{
  "num_hidden_layers": 8,
  "hidden_size": 320,
  "num_attention_heads": 5,
  "num_key_value_heads": 1,
  "head_dim": 64,
  "intermediate_size": 1280,
  "vocab_size": 4383,
  "hidden_act": "gelu",
  "norm": "layernorm",
  "norm_place": "pre",
  "norm_eps": 1e-06,
  "positions": "rope",
  "rope_theta": 10000.0,
  "rope_fraction": 0.25,
  "qk_norm": false,
  "attn_scale": 0.125,
  "bias": "none",
  "tie_word_embeddings": true,
  "parallel_block": true,
  "init": "normal",
  "init_std_qkv": 0.0356,
  "init_std_o": 0.0442,
  "init_std_up": 0.051,
  "init_std_down": 0.051,
  "optimizer": "soap_variant",
  "learning_rate": 0.0108,
  "weight_decay": 0.0,
  "lr_head": 0.00846,
  "max_grad_norm": 1.0,
  "warmup_steps": 200,
  "schedule": "wsd",
  "decay_fraction": 1.0,
  "decay_shape": "linear",
  "final_lr_fraction": 0.05,
  "batch_tokens": 131072,
  "max_seq_len": 256,
  "doc_mask": true,
  "train_tokens": 409600000,
  "max_steps": 3126,
  "dataset": "wikipedia_en"
}
Each number is 128 + 24 x the weight over its row's rms, rounded and kept within 0 to 255. Layers, rows and columns count from 0. Numbers have three digits each. The size before them is the row's rms in percent of the matrix's.

# layer 4 MLP up, 1280x320, rms 0.0509, rows 762-868, columns 192-255
096:127101116138147102061122133159154100151100112183129097166126143189118115150121130103167139118133142141177098124142118122136120153155109161173126121110126151141123158136137165128111121078106151
084:103120121142139088122155134143117136116113148086123127127124123111153119120140136084113153085129133151145103099118119123087108096119124151144132165119159145133115104085114154129092160078099095
100:110154132095085100142144137155191151116146148131136071109117132176095182117134132140107130123140145135136131102111167122129150149132115136137082105155088136110097075167143104145144132152147127
103:114120110123126147138145125152110151110085103130113130121133143164130121147101098114149147157123072152152138143141134138102114183107136123106126111122152155151142111123064117143120108068113115
098:076137126129096132160114110127103135107147099108129109152122090150122113153118170139104111146129117141117156153156151131104150137167126135095139078137110133132156147161102112117142125146124103
104:124092114121126143196170152109116113155103117125138100136092106148120168128121114121143158085101119127136098130160142093127152179140115143138140091192174167120110157149108111115162118146130079
107:158091142138120127148151138141149132113135122127127110142109114112147108147136141143130134100132121121103151163168119104088100113140115111123111119125123099143106115121112133135150103092175147
099:143113154164126116100168133073103136132143112098133121107117121125104116148094106139099130112172092105146072102097139083161151129112143114130093131175142113162144109145117157112107180158141122
097:144135152160124120159153123126104110105176129107141141123156075155140175117105103148108121116162130102120107127139155118145162149138145066123112153112112103189123135087129120155127170106092108
102:108102153139118133126124095136110089205153140116140139105139142118101146114141126145102129123110129108126143133102116123096129170155149076173143153125109156130138148114137134144149111139121107
102:119117141098132109145175113165158166109152145131134090125110166137087109137099152138125073148122114140174144128131098129107142115073152108109144150087134141157088102090130108119126172137096101
103:150125146089108136154145130163115164095102123130168139117141128104153156111129177148139154142132127137151124124154129126175149098077103135159158097137126120136109097125125162077105185138168129
102:082097079122133140142123106117110115157130162146149136161168150105110149117161143101118118135122109141111163093141118138174107103167106133138117105094114159109119108126109132123142169126099114
089:143105106138142095175164121120126139103146124148123153140120143123138136127073116120144138139042173124142138157147171144139104091095151130117138133144105138116125107084087102108155133081105139
093:181121142112099128102130107137118141117141113132130119095103129131139150075101150153122137110113109116081116109137098171125112127127141095139125130115099136140143140114126102124081121094139130
095:127119156134128129152099105093137090143131146158137114081128117132114144085131114134125121136109090108133082135128160113152095104133124102127127117154109134123136147101111093096140120146113128
095:127156148113149130146124117117095140109141143137112072156112123111127132123109194115130111185106101149097116129146095138154190116130123174124149184140152115131128144111143118184121128147184125
097:162119134101182133099085087151141142159124131145108139179102148111117194135091104126173176198130110136124148129144119134126110138135086165138093137151127107127112146134135125114108086164113092
102:088124121140100178126125074132131144145142138102140145115143097087102126149152110099147124121147125137139156141150109120158126105166143127137130141134134112145145119192116077143139145120170131
096:120156138183116143146094128116167177133107095143129153135137124133160112124158136145115118137145132114123112106108151138143178161150114152165140129119108147131145121113167131139152119144123084
098:105098127143123087122103074154136118088112102136110134142099090137123137104190130126119128156090120136132128112112133098169138146127128150162115110140158107141162152146189130136147118177110108
109:149102127141095112124083118109123121130125128126134093157123178101158122124118150105166137119066121090148166119117134111163159102136144156144132092127103128168149099144124133148123084159114161
090:129103144118128118133134134127126114166077139164139118168159144125127110105168120160195121106144119127112119156156115147111099163140142115111083149136153131111127138123076157159118129138106148
100:115141098106152110115149111124152103130163175146141125133144122167112141089136153170076154170114160135148154163156139153130122146130135128143122151139177062084110151142119131190141098113143164
100:122152164111128156141132133119141157143091118155156141136137130113142124129133132182174160108152134136142132146126144133178069125133132112136149151177126136090163159130186092156129129084080083
095:111157062125129095188143121135167102129119103110154136121102117112123083145120163096117116127116111152109137115115169141126168136148146109132181143147127138141110121135164131149081155108120103
094:112106108123134112165179099150135100155104149095164144105134144151158164095125122121117150165158192137108090136139143076151118111167093148158101161129140136061161124066123144100120133156169128
096:158141137167139156177166152146100144102106129113059118094146135101150110145125119128144147128162140122138135115128143162156171088119110084133153144139106116110150141140091166134160102130134126
093:128077080145146140133082135148153093107109112135078115124073125097157090128130095159137137129130151131134129105103109139108077101143119100128111146128119111118099188138104062118181103135111114
096:124098092110153130128117136135142178128103147132144123130118135133129173107129092103155141171126051116120129190125139122173099118109140140121151124133119137124060099105166104152123129119108147
101:170125141129133103128143146138132101104126125127157143104115124101114137127144136104126109149106074110144161119148138090155122127173133118130095117105132140214166094148103055147113107155160158
098:108115124120086144121101121117143113115103154144090143147143142101154122146105096127187107126112128125131145151121117144082114110144110131163134144140152105147127071131151132130109162129128101
093:139160153165116128102124103121097143106142114136146126135096130137143127144093106144118182136108111123126118136102114139114119096132141122117102119160123107131107090136087102116099105123137151
103:128134189122155156184100141092091116093136096115106148134106107103105120108129137140119137127115129133110096103132107126145110148152140113133114111125103115136111116130097166126156093123125163
102:143097175144140123185165133144119112132083133111143117094109131107134138135128144055119122128110141132143145106134136150134075155158093185100172156156108109118118112126102116109116128110114118
101:150140100116164136126082101088160090154141139145116159122120110090151099071124196104152148158119130123136115119138101111100136128118130159118136096122133105117112127083121104094127119131151112
104:150133135164168146100139114106123137112112158062089134134108105178115143105144113130113149111142168159142133094111146131138146105119071128144152150174149112096134091115109092153142109170095137
099:111073150155134083140124064133131153113128147098108163121111084114103127078130165147097152115133106129131097141111125134128093101101139127094137149112114140118118140124118166085103091102154182
098:096133150143158131164120109151160106143154153090141169127132125090079108112093177117087156097159144158107127113114167073115137098194180124107175171144138137139159124096102112114121106124102138
100:141144131117107140124113127123174099150118141163124127136147151105117085129121117157071127111134129151130145168173107129150135167100105127101106119153107174124068138161096117138113174136118129
095:095136084090144155148156068107131132128137146134118073124148117156120143138132133155130093143131125153097110128141155103104133168159110110141162075114160138109130125136191107126096118134100105
105:147171127120127110131122091106122120132100119115113148103137167159086128107095120120141160086076120163149126174134150123124087093127153177152080123088108114092101080143166121097134168121142109
090:126167113173090086136129117124119136099123136090143124127085146149116149161137118147114143121109114120160130151122146140107155139090121110133141148171128105124121135142115198173168117119147126
095:150127149078129141114094117130123114117129088104098148133101123096107140132173132122096134185117174079187130106074147116137120122129140123112093135135138166168105085131133149162118160172082169
097:125130165159128120127116153097160162092114128110104149134111114104110121153152097151146158125118112070127117131092093127099142092102148172126110123115122150167152105118156089109164153118110144
098:076152130110090147128134140158116134115142168119106156134149124124170134077124185129141134137122175130129142192140188122126084104163148182124111161129099154122174150080134123102105137095133156
107:110095136152138104110127135105147147149152118113105138118146177132102064150078127097116105147131190111135103109139124139140099165161125145150139079141084115142097111142158126135087167095152128
094:131141148136125124134095158180102135141143128160132138113116107139166165080113126120133149170106099123119113145151154103119115122149149149136140115129087082172107099147137116157151092121139117
104:149170095092133168135121114127131128127106116112104139148140163121154152135150142126110138118144071106134104115130143149166141159096126171170100100135131119169092160113116148147150135147108173
095:077108142138159125136139111124129124138094079097130121123118122130125140086122132113098157120134160122096151128089115117140124135139152165080059156147104101096118144162156135110133130138105118
098:129126117148156139118116154114136176066150099116130135098126134153117110142081120133108114070142111150151133119129126107091166136138122126124177153123167141166148153116102169156123162145118130
100:099177124120119081162133158120119146107138137122129134117145151149101138134125160118102130182169173123130124111124113154169119130112098140132115095085100148111112125088155147108124083100125131
101:095117126120120113132121110143094158132165125130122110115114084095131113137172121105097150122150160153129163112068127110121154079149163140140138090123154078123125103123108187117165119094122141
103:114162110114122148156163093117135133090154164154095129112103114125121116074166128148174149120147147092184102094143095118118124125122128113163116113173109114121103116112131107141141153147135155
103:156128134145142108161096142175174142164165112135160104137093107163118143123117108106127135104131137085106148107146116139147148123097096181114143104133080151123108131127111113142100127133084085
097:102145134148150104138139141144125084183126148073146135108136144130127140145129134145124104152122109079155115142138077145179101137128101146144124144112120132183150113129099091155109160212112152
096:133140135148148123102095144147147133141114122140157138097155128149149127143132153136074134110105103091143125104097119086103115119137124101127133104082078133098124096136136112118131115118146135
102:084128138139151141137137108143120103063132131095145109180140135123116124068121107127171132143142104121118137115105128120140119104075162157130095115164137096087142091094115156106151145127086105
099:106166147121107095196162124128121088144129134102103096117106107100163134183126131153107103147119164159108101094120088113138158124143126140151115104128151102121101116136149111126144140155118149
101:140100172113103082158146063093128152132124170147145103121098134099144085120114103133120133145117115153146110091154151122166108151134143096114158119162141155113080104154112143107150149117138129
100:061143108105138146108149156095156160140149147148127130165115142131144157124131120112160146142156113133108095124140086120123093109136118124116116142117160192133125129116123113123138117114108161
099:171113096144128099156087128132120128204147091103105093103104127124154131163134129134157159158122135096096142114094130137121145119159143127143140147122133184103121106102133156110110134136138088
086:095114097132098087127138075107127119169115142119159133109155151128114149155130105098114134101164139145131142139138117092104134127130121088140112125147105118107116144118134102153150174121090122
102:087131130137134113147153153131152140139125140123123139169131158169139109146142157175113106131107083092136111114156170149129126107104164107132121121155106140122132165094137141122117129145160148
100:149146111140106081112131103134125115101148120156151169126130088127082136145127139105136122127134157110126071172182148140103144121154118127112102158173133144156115101171130140138144153101136191
097:171097185100116147108095118138128114121158099135135107131108126123106140130116097143145156088152077134110124156135117135180155116122117115125139109120096178139126106093129117170130130152098125
105:148187146141140081170142131133094139137128123126140104129135133102143124111141106146101159089133139138151139110134121123102140147118143108128130154113138152079150146101142130102120099101106135
094:116119109092103123155113103118086173118140113110150135149123134099113168072112104139118084118127113095133116110155116123116086076111135132143131105157162096123144162115123169126125134120125070
106:130105153133147148145154151088112128103137106083121153140165079137141130131135133113111100081119157093127152137146092129094167126149103119121117101137138124127101116146096089117169116082109148
098:146124122141139131165138148108091158069125121118150144124133120090131162188109105169088089155135090104123109122144089102096104135132153150164091071115105153152121131147163157124102155109089147
094:109101135142092175121149101080118144136130180108074137110136122093123121155128146090103088136150116126107151088113135156119116103094116137122144135120157113136104137089139148168093163085117114
100:165175177111083124140131164127121149176134071146135106115097074145149092156129114103155161108131132081135108182112140148150162130134144123141132133115119123123145164116157080127100149133122123
105:167132168130118117098121112154138126126097160101102128123152172110146140131106138126105144088111092119119118073143149111136119122130106167090128150137146110086129109068144095145137145103113097
096:100091111097142122135135114126130158107109161185106144119138102123161144107116132170122126191164139098119124095177064139101117147147153120105130141104130153132121080127173134142130130118109109
098:067122111118165123154122136126137094135139181145151118103085161117121117134132139126176137160133131126150145112094161167077101127143103130063134155088099140116102132140155125120135120138128122
093:132166123126132135119108101152088148159137097117123150119111136092109130143118123115131109129153154132120120131105125089087124149148160172087124108128108166164143131133118120086163113120113141
099:114118141123166147128115108099147096087114116136131118155104127119113131146114103133094123109155132121147097121145081140170080110160158144060151098154137111133103123081170118142177111125154132
102:096115100087110099139122127087129122139151111128129184125080085151091170074140147137123111143144111114139123178094150052128094134131174128096103095133124144148105132174116106149085169145099137
095:144177138088126166152119180095132098138144121121101186128141125126113139113077121072150145170129133156145127124127135159147077156160096108111131125197098143175105085135122131091145097149126116
101:118183157134152146118117091106100125127130069162123117150147107100116127139159133051134139112100145138100133136174096108127082129138115175145139138117159131114153152104095106141093095160142166
103:152130141145100111152162115123125151093142154071141137145135106135141107133096097134125149159181151115152089143102146079141115130105136113152126081115124112143114101130102133149089134158162110
097:147124140120087103139149094127102115103131120120108153132136149171151169090188153162109090125150175134117141131141134123087128121130180110141128125138109136105141155174154154119133155119120134
099:138080061124142087086113147104152103165105158104152103159148177152151175136150137170149087112102120111140126173107117138166091091127158120153138122119139169137121174134062119135067163118083093
098:145097105137129128112130124129120136146156185121165108147120168135148099056140134140126126102097153169157155140096144118084120093121116152090140074113120132085114106100154124140151143124130099
096:137116097121123106115170114146127121098090150131123114123082129157103147108127130108108110132088114090162100087084117105118167149150148122086137141125120147158153137142091150116143137094114147
087:117159140137085089110100124108083160129135132120107094123120165089168157124142124110133133121136108120127098145183139132115144152121109136077206131087108163151116100112110130167186122148147104
104:118148146144122111162130122139131110137136134149111131129140073118140118112124132121138104112090169119127153160102113074104105146105148132119140137109129151155097076104140131106131155119100147
095:163102140074112146089132146135161101164115123090106158115113133137119138098130168123144171140123116148145083120187141098165132156125129080111074106124145112122130144129087113082128144139153112
096:115168145095120118164136106154145138101085170142124119124105098122136148106122133135139144147134118154116094137098150109125115153143134119070155096112133147140108059083089149166173123110162135
098:121100090154142128135142146130169188098100104134138119103130128117147123115103119122143147107119105119129109123084115067123127119093099148154156089109138186127122128110088130173109132157136114
099:153124112164101131153150122189119152141123152135099136120130130112118116166124142137097114134095112108079155113151098097149150110125126147124159131129173152105176109132116131155146111158088128
093:110175093135137112135118107116146112134102146093187139102165122169197127140153129125160154101100174141130136117119165112132118144127141161131116146081089148106113159120121150132109132127152138
101:160113122110148147133124163140151164135137152077132141090126130080140152110143131120080131171114162106154100162097118083124127155101113108094132129093082127122095148118171102141138110137121145
099:112108081157147113120123133125104096148116118122077138157110107150153147128145055123104115100138112119139129116096127132108138186176141140107167125125122110129145150142112167160132095153143131
101:169107126117085076139117109111118110106137156113111140153114089146140143101154130116137117103140086140125140101114107113093118155087177137141122148111153144162097119115143122115099119133140123
101:118123136164114116130093130137082153123149138100176090132098127146110134148139137172136154120138145126147099123123136129136113166126127150141175118107119153174116139121131140099134121130137191
097:122149132159151187129119172108131142175128141183119113143125141143095113091097140093157142113113144148133133128118134149143105088128078101152113095137102119101150111180142122167155150100088171
093:116165122107118109158120133152109138083108107127130132143155130126133190122123112133159130097161145170157103062115158115144115123148102151086141113123118107147144152114134133163139106148126158
104:137133099128148101155137097089115189148111153106106170144109145134113147137144103081162154136159180132117138139165136139097142127112166127135122095149125132153124123085094128115124124086122136
093:102150115171126131094130103160122112112147155092117133096156139100131077117098141120114120160121104113126107145096118126113147117158143131134132140149134134160107138112131142101114072143105118
100:141088061150124162129123122105184133133185117090147126108144119108124138100136100140165123181154111143127152102150129146130107161139106138144138113145147089155155177133135164169162146159129170
101:184125122162083145105101124168143135139138124153080112122083147120105134155166156134172129114094156135123136124141122125156108133141137161118107127139126138148191084086136155170154143103103132
097:169097114113139106149117157117125141143108141148076104131130148137132133151162168181160146128126164103144102116117139136097133128171104117139123158127073078111133073141125094083130116143111150
097:111090097160159083165188128120139148105128098137121086117125122120121112131131151124152130156099124134113142158149169136111126138149127111104140119180125148129157124100116139167144150110137147
101:115095141085123170113130127096134113129137132089142118088191139116127105089153125111125112097066163121129101138152163114117087148143082161116135111142136123118122125144158112084095162141128128
102:155122139135130121121154146084126111109151132133121118072103121112109148135167115105144144156127170148133130163121127129131147122142115123152123139145124157155148107119131152136164137113139112
098:128095161155143134150121114126174144130135136137170120097118130114157137139093111129133117180135177126080119135140118146097148138124116130117168140095163171135134113122164104134152138133148105
# layer 4 MLP down (transposed), 1280x320, rms 0.051, rows 762-868, columns 192-255
101:141127102129133122145114082140111127131109169169184129098124103097157127117132139124113119107105142144150131153110129166121139096142121122106135113105098115151075118134112147057169137073138149
084:110107145133116109122173124140115109106158099157128107143128157144147146110130097172118092159118133136125140158111165137160157141148109134142153084115089097132147108149155126143133114138104146
097:151108121116091141168149181152108156125143186101130148141134150152172116152133147176123159102123129152131138122138149151116078092140122092153151165153205135135124128110152144113135092068131141
096:113112136152146097113133179143099095151139130153117099160154111138164121120146155110149101128164123117163137126141097087126119075138106114144120121116162134137173163108122119141112141208123112
100:133140134119097120102132154101117123129119091140176099138144104162138106072149137122118139161137103119123114124101141124127136115129129126167173162081150097171103096098133126101120087138129122
103:104136118096119131069099117111145114085121104128131166096145124156163140108169115101137099140097137125122118143115129121114112111149087109114099137088120127119107146138135108134069095080113142
106:111140129150111132128147112131080127129117136117141079144088093147137138134143117115113132102204139070148095133121127143148131154147107106095143114154129134127120117117130148159106121145106119
097:141129125058147157136153156136144145106126131128121136141127186124106097101114095072114107105176142099130136115143130125124138102167143147128135131127150117124167143153136135151123100108167079
097:108140123154187098125129109137076089114133154170150149137128153129110111144152110158113136135118123139087138124148141137125160119113151155136130136157125102138160113097139145106119140131138137
095:161164103119134112108158152150142120062103113161148130129152109157185124147113156142139146089127123163121120139115135155112124100138128153148138118181093095139123141122145120131132120150146119
111:199133163098106144166105148144141117142126113119129104127110111132113134119098093138151113130146104128083139136128119099135089162108135120142115129127108173127141138133119090095179138113104152
104:123107131126137108111103133106150151106155144120130110118086147126105104103139105129114130129124180149168137135135105124094157135108141160086084107135159141143152106157145150146156107147156114
108:141081157114086170137146110110152144087128122139131131125122152100149142120109104182098123090127136111096166142160113110128149119154149130107163120115085097129153114131152145119163134065169136
100:160141147112089152129117147135123143148165092119121073136169121110085111108165107148119130137154095172101122073093140088130116135164103161141144079108144131124097133140152120085085113169114174
086:116131113068137132083157184137134097149098111124111115140121142142140102154158166150135137176106150103150112139111174127111131123114148139165082108113121124132134109143151153101114104094097138
092:114098126123156170142139175128134143094140113146143109154149132111125123126133133139158111145154157120174140142130115117148128157096111116135140149112158149134081103117142120130125096157174135
097:114161103114121098107147128154179102151148124110128154133116120111112120096182140088122111117118105154102139101088158139141144056131133145115119130135097122114119173142113121123113083086135129
095:130117152121146108167190134128087116148173108100113133095138088154116131144159167112110104109127119102143163104107154155142119104147117179103126091101149136125140164117129126125110173111079095
109:120109117121075141055143141151166122160119130134103152081143135165105098158130134114134073163180113118121166091098094133096109092122127131108139118103123138149135123096090167120156061176141099
094:152095129097097129106141096141119155146145140121169135127121160107133125094082171075108141128107135134171117123132143124130091137116151109106120126152133128105098105165101136135124127143140191
102:114162119170136120118072109098143155154101084075126075138134135151125108084105080103156129114153100126133134086131058117101149134099130144106130145089189125097130078129136132108099098114141116
119:151117104177108104142154130153108136134127128120113150119123169096111178131141095151112149125129149119124121146135144152146114129158140176120115101120138126114121137096104152140124139159084167
092:112129138122133115134142133126127158119104104177161094080119112124123100135116129068078138125091144155179112129147137099133126138101106122135114130123110134136152130121152148110144122121127112
086:109180117124121130125120150143089164143109129084122113132131129117170150146136131128114102088132120094164124099126132082146166159105120146150129180156123140155151143128131109121128119131103097
099:118124143137129126125142095121094138110155135086134144142084142134113137080147123127135159144141219167149125150130115171116153112130111145093109170100169144130145150113084150200112091125118130
091:153131129122141139091131130123045158124143148129124115154137170136114142118113095171148125128084121143164090138122113110135097157139133113107106122150126150096149124132134133121095084142124144
095:129082184127108116104129138154118125117133160145110157115108139110132091154121145107106144140067149135126136155141131157103118160136147118122087131170136105115117107112168120137137142164106119
096:118174126113122153133139132159094138133162142159160107181117130170115103089126118141161116084093096113159137182158087103195110128160160151115109151105130161127169158095148131146125107111103114
087:127137141127092091115149138100129160145121120112124156153190062112106118115127171116135127128148163127098128141145133127152138124117169135084144098107131149151132126097175173150111138115101133
097:140103145140127125134124155113104114163132149177120144164154155129107134123129085133123154108121122131106102159196163122160134094127143108088096151116150180082127078132136125136140165126134155
101:162148130118141126117149123135163127207147120133148135151155130117116137169079158106137138116121110153118174131137104162164130083173097147078163123165152093122109132144140134066163132076123108
101:127112137127123181103142157099077110140141110153151156189126137140140130103106104127117111131105140146133112121130123142129126084102102128138125127113102100100136153154112109102150144128155146
088:138132159143121109119140124115137178177129103149156099144134093109119143120118096099110100090148133130071198128123154171146149115154129097119125105128145136094113118142124136166096146076070132
112:129075159140125115133152112096123137096126101127107118094149100098076122151158121146109150118088138132137083118138100159140169114127109111083138129136119123125161131134146155161129149119155147
098:099151160111126140124117132131127133142199106132153141097143125158138133099125143144120100138145099100147142137076121136079165127144176125152137086124184160132105124157142147135191147145130128
096:089144147114097152109156163121115156158146092088163073147144132112127136141123115103120163110082127123151112155157115136143136120130131151131140125090133075133133074097156156117128113135138119
096:095129162110177114155152107160136114110126175143123164130113079107154178159104129123159156134101161133071108162143135111149091093079186108099135123107097105171133157143140152123146157145142131
104:128125190137151151179154141129142164129141108102155119092164107134110109099146133133080177132129089155133122127104132137135133151111166079134137160134123120161129127125185123125149139136142163
098:114138107093150095131123111122118169150127094123123160124143134143145171149095131171165106138141107157121160140125130136118156133108137136131157125156108142153134168125124141112112158165156124
097:147150093126094140090163142107084103123109148117151093146098135155151111132159135138144119156137112136146142107107111130122160126148169117182126127075112140112147142127135134135120140098088110
096:158140144132142116140119123087107103117160107114131103158130133101148118117139142156153066112116102152166169107144109128156111157119132119129124110141109145173096122112084137155080093127135169
110:190071122141126139105107162160120139144166098108165139138072157122108139122142112153102138094139132107117139124146105160148116148110156141130134166121137130109124150149104089088172102100130116
092:129130108124099128123090165145117113158129121104128136147139148107124117137141118135138140140142071139123084139108081112134076160104133106084131067143141139157125147099123116120083090132129103
100:099116136115137135144106121115094118119142159118146163147120160094136151066136133151128087097201130104088116149173107132103126135154131151159112145123110102172109147116148130107109166118118147
104:105097098106092124113122046087119106100145131111134130143154166127153109142114120103092129143181129144120090087122110125158119124110156146106148108117157144136122100122111143158147080140103128
092:166105126152143112124097086102129119137100132101124111141097180139073123141162123119115089121122106179121138116116119110115152166101095127106149128080128118149096126160121107136150127176102103
100:143134130104081152145102128177125109111097133154126146074139095147179140126149143120135134121159147119118121092124146152169124127121140141149140135108117140124186140159124183129098144103113138
095:133112092122131120146137123117130098134125144128149137084128149113125101118130150157110158142169146097100139116121131173102105153131149129133104143158124120122129118119127103121115168118084139
096:098109116177114134125171137147143129126148143134163124149134135144103154156099091120099145127118112094194073102144157157126104129125102103138178153132144094118171111142105141121145149082127143
102:135085174138155154122118119123155097134162128147147114146082099141147114154125148144171110147140117176177163098129155147141145125103121127138108115120139144110137146153124169145147173114119130
099:158151154118147113122143148152157085151137157097131134163124137101129128140119125143141075147128130159111100175186136124143151138134064126094112149112069163132101108147085139103161105154099146
103:127138104119115117133090159137118133170125145167142116174126165099107138143105114116147156147147136144131148109119144165153112151130132156099109093136129101129138123142103116148132112133169147
094:127127146156138103112136111131158111124120129144156085139137112184159091153089099144137139141119103103147081133140141149153147122120121122112160109159129143185150151138101118128102118163131133
114:055104159090136099135084111115132146095161119129154114101142095094123145137110145148122119136103126097116154121119087122088156130123155128124148121084120110125113187101125095086144135134129164
107:121157132153147163107197166138154081088146163148106111137136132148118100154097162130159137138156105154154106131164108148147131108119139123145107134111158129125159122146117126112125092143128179
098:096132099107122125110108102138149150135133142161127139132089133139138098094109075158122136100126138159126118155173154107096156118128143105067126099115141102145120087133160106101126117101177130
099:128162129095130116184142146150103146178099118112120137149122129136094131148129114152094088095157120110120123093138089133141143130097106149126141127100112145108115089155142146132139133120121153
092:120141132143115101109094136115093068217162114115122151092109089123159121158126158144130157144121150134116131146175118150124117139151137110135113112128138181140136153132113117107121113118137098
094:084129127123141158109123123137123122121165125143152158120118147136112121145157130107158119175124124152144179142105085115127150133129091123111147149118081117161095129122081093152097110111096120
100:123150122173135084144125097154131138086152126167120117087163119102147133103147154119157128161160140136119136120097131127111105150136167125138135158082125144116135119159128115125105131111103142
099:140089169157131148154127117165148126149104162112132152119116128118171129150132141149124118107152152136122148179100109143128148118117127130127143124156133134086120113120102160179105151125154090
103:071113118160134170153139103105068114154100132148167129130110120151126144135109100128102131103151150112096121127109142118114152121138156090105106125133115138140162134131127109155094157133157138
085:146094131111144161135130132128101145127097150162158126142142172143128122189132112152127120192128149140116134132170114122136141097139126120163112126122106112114138139126159097136136075104153117
102:112158124078163118134138112149179123165134109140092120138149163136160127128134141121120082126159140154084156128111145135167132118125118171100140066128121094097145119134109154173155168089153112
104:157097147121139141117148087086112151137155127105131110127160144143132104125141093136134106113121141097100123145133094176146167130143166155130117103124120129150123071147103100144132119175130108
089:084169158168145100113155136135103084095134133146100131164145123179176126155115174138139161130112120127132159142116137112117130126117167107133109163134121104114131169164098129120141167085104122
100:145105093092129150153149141084140154180172099131165133150123166098109101115156132104128143143120091150138103118116151151121141158112133138172126140147115152104118098146166125104168126093106121
090:150097146145093140132126171130141135135127118124120133102164117150156082141140189102124109155116130153137128155104144137114111117106139125107126118112104160142075117153089071106138129113143137
099:125153149142134139144151111148150136116143157164160135084127149123121167113140130113201164152154148127111162148103152107159102110129168143136151134092150102146125153119154104114128126136097165
106:106092134158111102101159114134100124112121075104143126137084121158145068145135130165134130162177148158123140149105106104167153143114122114125103163144113077139148160133156136076093134154153112
096:151159104114124080126129131135115155090127115121160112132156143102115152130139128171093146101092098100145142143108134104115117082148101136128095143122170135149158118120146166103109146131122170
107:106135151121101104098158105140132124104159093139121133136121165140147115122143109122115132126159117162115170145077073123154130122138131122129117112110126116135121095144091144123099107121129181
094:088123108104157157146073111108150128107158087119161120133120131150098110117133098113124106130115123096087115108166157107146157125110110151124087067125147103133126096126138164114133120135156117
103:131141139106102180117134116172065101140120148141123139135125143145121124126123123100151119135057127151129161092123125134140130113163121155162146164174172147109135088127129113150110149139115128
109:140110159140122113086163172157126107150138091101083130101132147156141100147120114115131141133122137166127125087103130116131108156110162120160149153067099122127110116140109126157135110115115130
097:096145131142134122117123141110123134105174098156137125078125161155134121114132150141110139109117113124091134132121121163147174131129110155112172148120173124128149062070138112150151103162134130
113:166165152115175139115165130122179135147115118110108130093146111160120110130085121143141103130082123157153125177108112096143148115127114071116126151147134145108142088083099095126109152177148133
101:170152160161089116130132113088145125099119137106117123148150152125156140114144144135130108105141121137129111113141154137127118137140130144162149187184145114122120136158141098108145121124163133
099:126118082133166135133167095130154102150127112120131105129143092124151097165149131116099102132111153143105143136131145077119086111108090178169147099108120114102101137113132115102104109134118112
102:161138154140132091125101162138127126121131123109120097104183133134110166113135117113109092101140139148122087139089105130131123143142179093122140137103139095123135151108154170128135168133130122
104:137182147135099148144131184143190108111152126159145139111118153128123117127116121090142130149120123121138121091125101123079155110125157133112158115087118150101110133109112157135135079104139142
107:156111123085122149189154129122135120140170101118157117111076135134126137125173096125117133173119169140114159148057124098127138119124179118093088132105093120143095139085135055156127139111187112
100:099095131096125105163095122114162115111112118173100108101105134153095132100101118111120125110141115147133113133105132138113169130108134120087144102126136123122098122071143181117126169130158123
099:095120170133110153109098108112141103128130110159131149138122152093098180097126142128080125140120116095091117101146123118105103129126150126135122168153115103118218137136109126111109151120132102
104:144135150114111092147122110148113138123127142160154119138139122156171143125144097146118107129148094141158155117147129150100138097100142099145129104115144143114148110095094109107131100094109100
093:166158115134183143112151135145177090150158112119137160130117121152103083166112093158142128107148161143121141149082111166117122124132129089139116134096137149153179121134130157095093145136116162
103:140104112106118119131148113107129141115136093138110148145130123139159135120125080155164115113124131129132118118076134158133108184072158147167136138107178115118138149117131152127102137138107101
096:121180137142123139138141130124144096113166112170162099118145127141093112102167082117134097091132163117093142148122107145104139103110139116104144136105104164176133056128118134151146142119122121
099:103146122143132122113143107137169141157099180138127110130156113121106108159173136136094133110116160156085135125113115139071118138111154117145133096142123129130141129121149131133128157128161122
095:139081104113113123124120123101083077112127167135138105107129123145141085159137134126129076142135138147132121151147102163126124102157087118117157171099105079097126126097113136115158139160088143
108:141144122131145154118136116165133122125152124115144123139104047147114148149122114140124139154139105140112115151087110119161140096116136154101124136160122090135127122157094117136109119090113095
091:120144158155144117101120098147091132141176157146105108111131138102161097130113115154121122143132127088104123157149113148134156098129112111134108129133177119133112133076126127073140139140125083
096:094139189161114138159157108120119132143098122139117109129100130157167125149110070094170161151106115155120140099130141182116099126128133131135141146131149115165127098141128113102147094137121152
098:147135102142112104152178152147122091107116171110149142119149099111127132100147174123111162114136160146106154099122128113124117099136114104103126149139130101097149108096123146156119114139128119
101:138110148126136159129118162139124130131180146148091090080110117153116138117099146128114108089119108107107143159158125106109130121127130110116161090138131082103165113131153155172098129099113120
105:155070140116119125109162110172121176137138144118120133138121141132110137089084141115124144124111149089131117086094163144122136129156095088154109100105136147128123114108102109129085156187152173
105:134114139140159136037143134117137159116138094097096132151131131123188121119132102144081119139152086165123138133142115129117117132146140103101125132131115112139085113117131136146131103127159126
098:074163158153166139097140121171124118139115104091165073085118135122148148123131122145139119138141145137099103145111142112137191163144153142119140137126159115147095151114135174181127130124165156
105:130149143122147118108147169162135145085154120153154113123108130106120140110119147114114114156162210129137122105139130112147124119115119105116135118132188141141093152125124156125097152126201143
090:138129128108131154134082141113135118140114113120123121102144134112121149179169155131143107135088142142163124152128108111150089138103128171132149155175160141144114135131139093129057158096103086
098:137100113131157093129171112146125104112163137150135163120168142144103134175122110105100139138110149106139099124137137141125122122113115144158117108092145141122135147137141122102115157145155153
104:130119086120112140163146133114116135091174154141108111126095092114121169180099120069134151126141117056109108132168143132157117102079094142127151140111154140145148150145153157117107147176155131
106:138151120123093147197124150133122128132118116164167131114143107144124139089129118100138128100128062126123100109119127155136133155136130107108114089144134078135136052155111155158136111100093169
090:120119150112116144110111140134118090133134146114143143147165089175096149140148141104115142119175099129125087091131156156119118138155133134148118103101140098104104117160142144141108107166120115
108:128132166147147144134148104149123090136117100143125117146126137129131068115124172138133089121146107122130107124113194096135147138063075117118135154139126148125120117112135143106141112173133147
106:165156128114157149104161105122162143169122114168108142195127106119159091152142110127101153138085138183127161127150136129108138122132125121097150095159146141166146121138161117115138112136113148
095:147171102084129103167096134127100095109107137165152152166133112130125107139118147134075124150147137075177163132153129129162121112075113104122110122118113132125126123131153135118108131127079147